Part of a small language model's weights.
Size: width 1024, 16 heads of 64, vocabulary 32000, 205M parameters.
Training: a variant of Adam for these matrices, 873M tokens, 6658 steps.
Each number is 500 + 25 x the weight over its row's rms, rounded and kept within 0 to 999. Layers, rows and columns count from 0. Numbers have three digits each. The size before them is the row's rms in percent of the matrix's.

# layer 2 MLP down (transposed), 2752x1024, rms 0.0194, rows 210-224, columns 576-639
103:531500485486525465499480444495513509480506503500495557505480492546534520449483515486500499462513507502466530525452452471469483537466488503501495477446488514506535506514472525509486539493497521
100:447553511492539489527491461506536493503486498521538473546486507513547494493484523499490504505487496529447521493472508493535470493540498507479494550534520523435492509488508545484511480479473537
102:501489476482501490486474532539479480475468514513501494499529503504480531435434490497533520509527496500547513511570456484494505504482550493510506524485509467537535513515460509495522540526521464
102:496551487482526498468505484539497514491507533495517528443512495484533509445520473459505494507481526527479521563497479489472510506517502497464513481533478472504490484514530518526482483515547472
101:499540523531496502482504515456512490487480505498478426514486469475446444478465490472526484510536487455497515518489510501505471489501518480492515481512482525497544528526463496497459521509510524
103:503495498458496506490518516495523521505494497482514532524494459445564499488503512493510507449487487508506517515484461496471469506541474508483477470458505459511515501521466499465486535482493495
104:453513482528508522443517517488531511533506499470507471481519442516482535526486501509508486505476497501437516494541479470523482472487500480514494520536530562519503510473515467465492463511455497
096:520484509537501483434502532492539499486532492495474538467472537460505498508507469523507550574529480485493541500519540519517527518508453512499526496527529503508509522483521517451519478486503505
105:490495495481452477492527534460481495533519491507537487500461458491533514524475563479511472501479473478481464511486508417511576485529494510541518508524519506497527469555488472482476486470515493
102:508515533528481517549518543481506466513524494529463526497532506557470503515478499527433494481516508546499501498542500508502496487472537520454504486507542490539500500526486484506507510514484540
097:492490535465517499458516543506482497438511493505502465501516485516511490533515502507456496456451478542531491473482465454467478493511427491490522500498480489494468509514474551513527463492409508
100:526486470459470496471426475514481450491519514506520505519554479542514554493521480533516498524516507492529475514531487495526508477496508496521515505503492547492511537485494511493499453495487474
102:494505498491485467499504502510475491498501480520485486500504500526488484485507472498534447523464554523487488517487500500529520522490474430504491485519485504476476516446498474487553539512462502
099:531499518516471549501514518547487482483507522567494510475483533487509473545475468488501529510494492521501465511500450503493529512510493544462482497475533470493475484535512475499540492467494543
095:468529483505509516512449460503492472503510456520493515466525516478495456492540528481458529468501562537463472548550492511560485481553446524456515559522413491488506495464526481496486510566480484
# layer 2 MLP gate, 2752x1024, rms 0.0217, rows 211-224, columns 576-639
099:536452515518449497468524511473490503483530495513473504451519494479502482509552532488530495485451497497486525534493504483493522504473476519503454477471503505461505453450489517495576498467495510
102:505485515508502508543537494520470483485498496474507522508518493473461497507494498505489490504507518473494519511467559460463492510501523494502497457501455541474499507542441537513497482498512508
103:503510523529536506553496507478491497461478498488497483481473520493516485510534481513473530515504529542518480488496469458488471471474476470529469539519516506476504518461500503490538484540576493
100:531503518520495490479522454488473486492474540526479508502500526514522490494485493507498451512505520491532516498513471517522531479492494464511517537503512532487539509495465512477465535488515478
101:511485539536508527465483471512504483472484446480476490506456519476511542477479508500563488542523497493487522504501485484518520520517480517516500465498499480534510468499482496493519481482498495
103:446543506500475516546474474452486478515475458497480512511476527478470563485497486523516485514533486505488493538512477505477515540443470467512516540559474527475479507470536497456530460486486501
099:483531517559505506481519520504512498457513500482513458535552482519490485494501548480511501504496491528484477453530529503465504514502468495493478515509486472504496541457479502491475528523502508
103:520498491506486483482507523520509501473477484531492513483510517464466505466526463490499541511458488477524488452532513471521531524472480488548489490479505510495501517487497466492505484518471509
100:528475527485491536497509486482468540527532482497502493495503477461481490480485482494501501530445499482480485511523503489538484506462442492501537485550518509502507508523487510406488497523479502
098:538506542498493500568491507502458488484512534537461506509495481471474511526500500510541506503540504471521546484515499462493460486509491488491519477457467462540479514486495513522545465484537479
096:516532478532510484495486530492471449464514482479496493537497559460498511468473529474458494579531455500553520435490514509488493494523461481513526502499538489509516510499503475521502546481474476
101:484469485535514472590483459528538539521508477486526468496509559512480518473516527498536518501472491502484491479509463501529523491476511491457481511489488470459441524498512537530499458450488515
099:538504520527486483520499502499496506502516536469474492475553482471515521501519554515492504512474531513509513478485529475493573538494495478485501502485492467489576495527494500459484481471555497
099:472516531502464543526497477498489515464483524549522552463471513482465491480518471459479505514481512524484560507469526485541499524516507523523519491547485481503493506542488513476495534541518509
# layer 2 MLP up, 2752x1024, rms 0.0221, rows 211-224, columns 576-639
101:528471445478475470502548501537529505516473511485485486524502466484470473491480475547518532542489498478490486466485468506524541499522508511496518492493517533470509505524471544567453479528497507
102:520489486538441537503504529512489554510478522520498463492533466549498474511495506511465502494516504527475527479500510489488462452521482526500519484467495480495505501548511507540495534464534488
099:445504474540530525528505528537523459455505497515478474528476481510474506474502479505525478484497521512536491498554486486533466495516526514519484522504494483503528496545523518505487510494508523
099:472501513476523448530483524500520454526511487518467506496508487484511496467480486477510492564500492501485477507522511545530505485449540457479430531518456482472468475456512544497555511552507460
107:529512511502476516475493498494516506525526471504503485506506464536492482496480425460522536489477484492491505500540463516478462516514446513475479502501448450479476485524493507497526496461502519
104:454504518489519521519488490492513510515453523446531437472489489520476504504528490485527510493511497496472478490469473489525530479514470500491535485541464524478512515484481505507512504487474535
098:481487528482518543532498525522512486527518503507462525534485525484516474585455475524489475504545516472475485499469458516486529494544528463541508526470524466466525557536524473507493517510503498
103:485501496490474518473488508527471498492471533490481470539490501568528489524513499476469503477489463476503494460492467522487530490538481484520487537494492520467464490487433498492500480542464530
104:511499507526503500502509565439529508542474498450533497526509520537513503472494508483487501491519457507517510543472485487520492507485536501498486504496510482508463482534501524504522488468545486
097:512476522475506499526526515474505498532498472536446513490480523465501481494515462489519517450532482442478522544513477495481492485540515493537499524493461471467465534517456505515521469488480494
098:537539525495500491525537521497505506481523515515530516487474511494536498523514441467522497503480539557485488461464488520529493517507512443545488531499509484487516531476496488514524518517513475
102:477548473462485509503516525484525510475503488497511506499546519458496476503458516536468480475493502490514513498497510459521562534501530484483505490505538521504536558460492476522523495526488485
100:498491487493492456474471536543484560492507479471527486540479525527515519472519487499475543542480512509545504494511505490470479499472475462506484537555489527472483468516491441514514499497484521
093:519550522487495536482500477505530498460470489517517508509495495504489503526507480451491502518516485505510504456450487536486466507511492524483536502497498484510491485490463534508546486509523437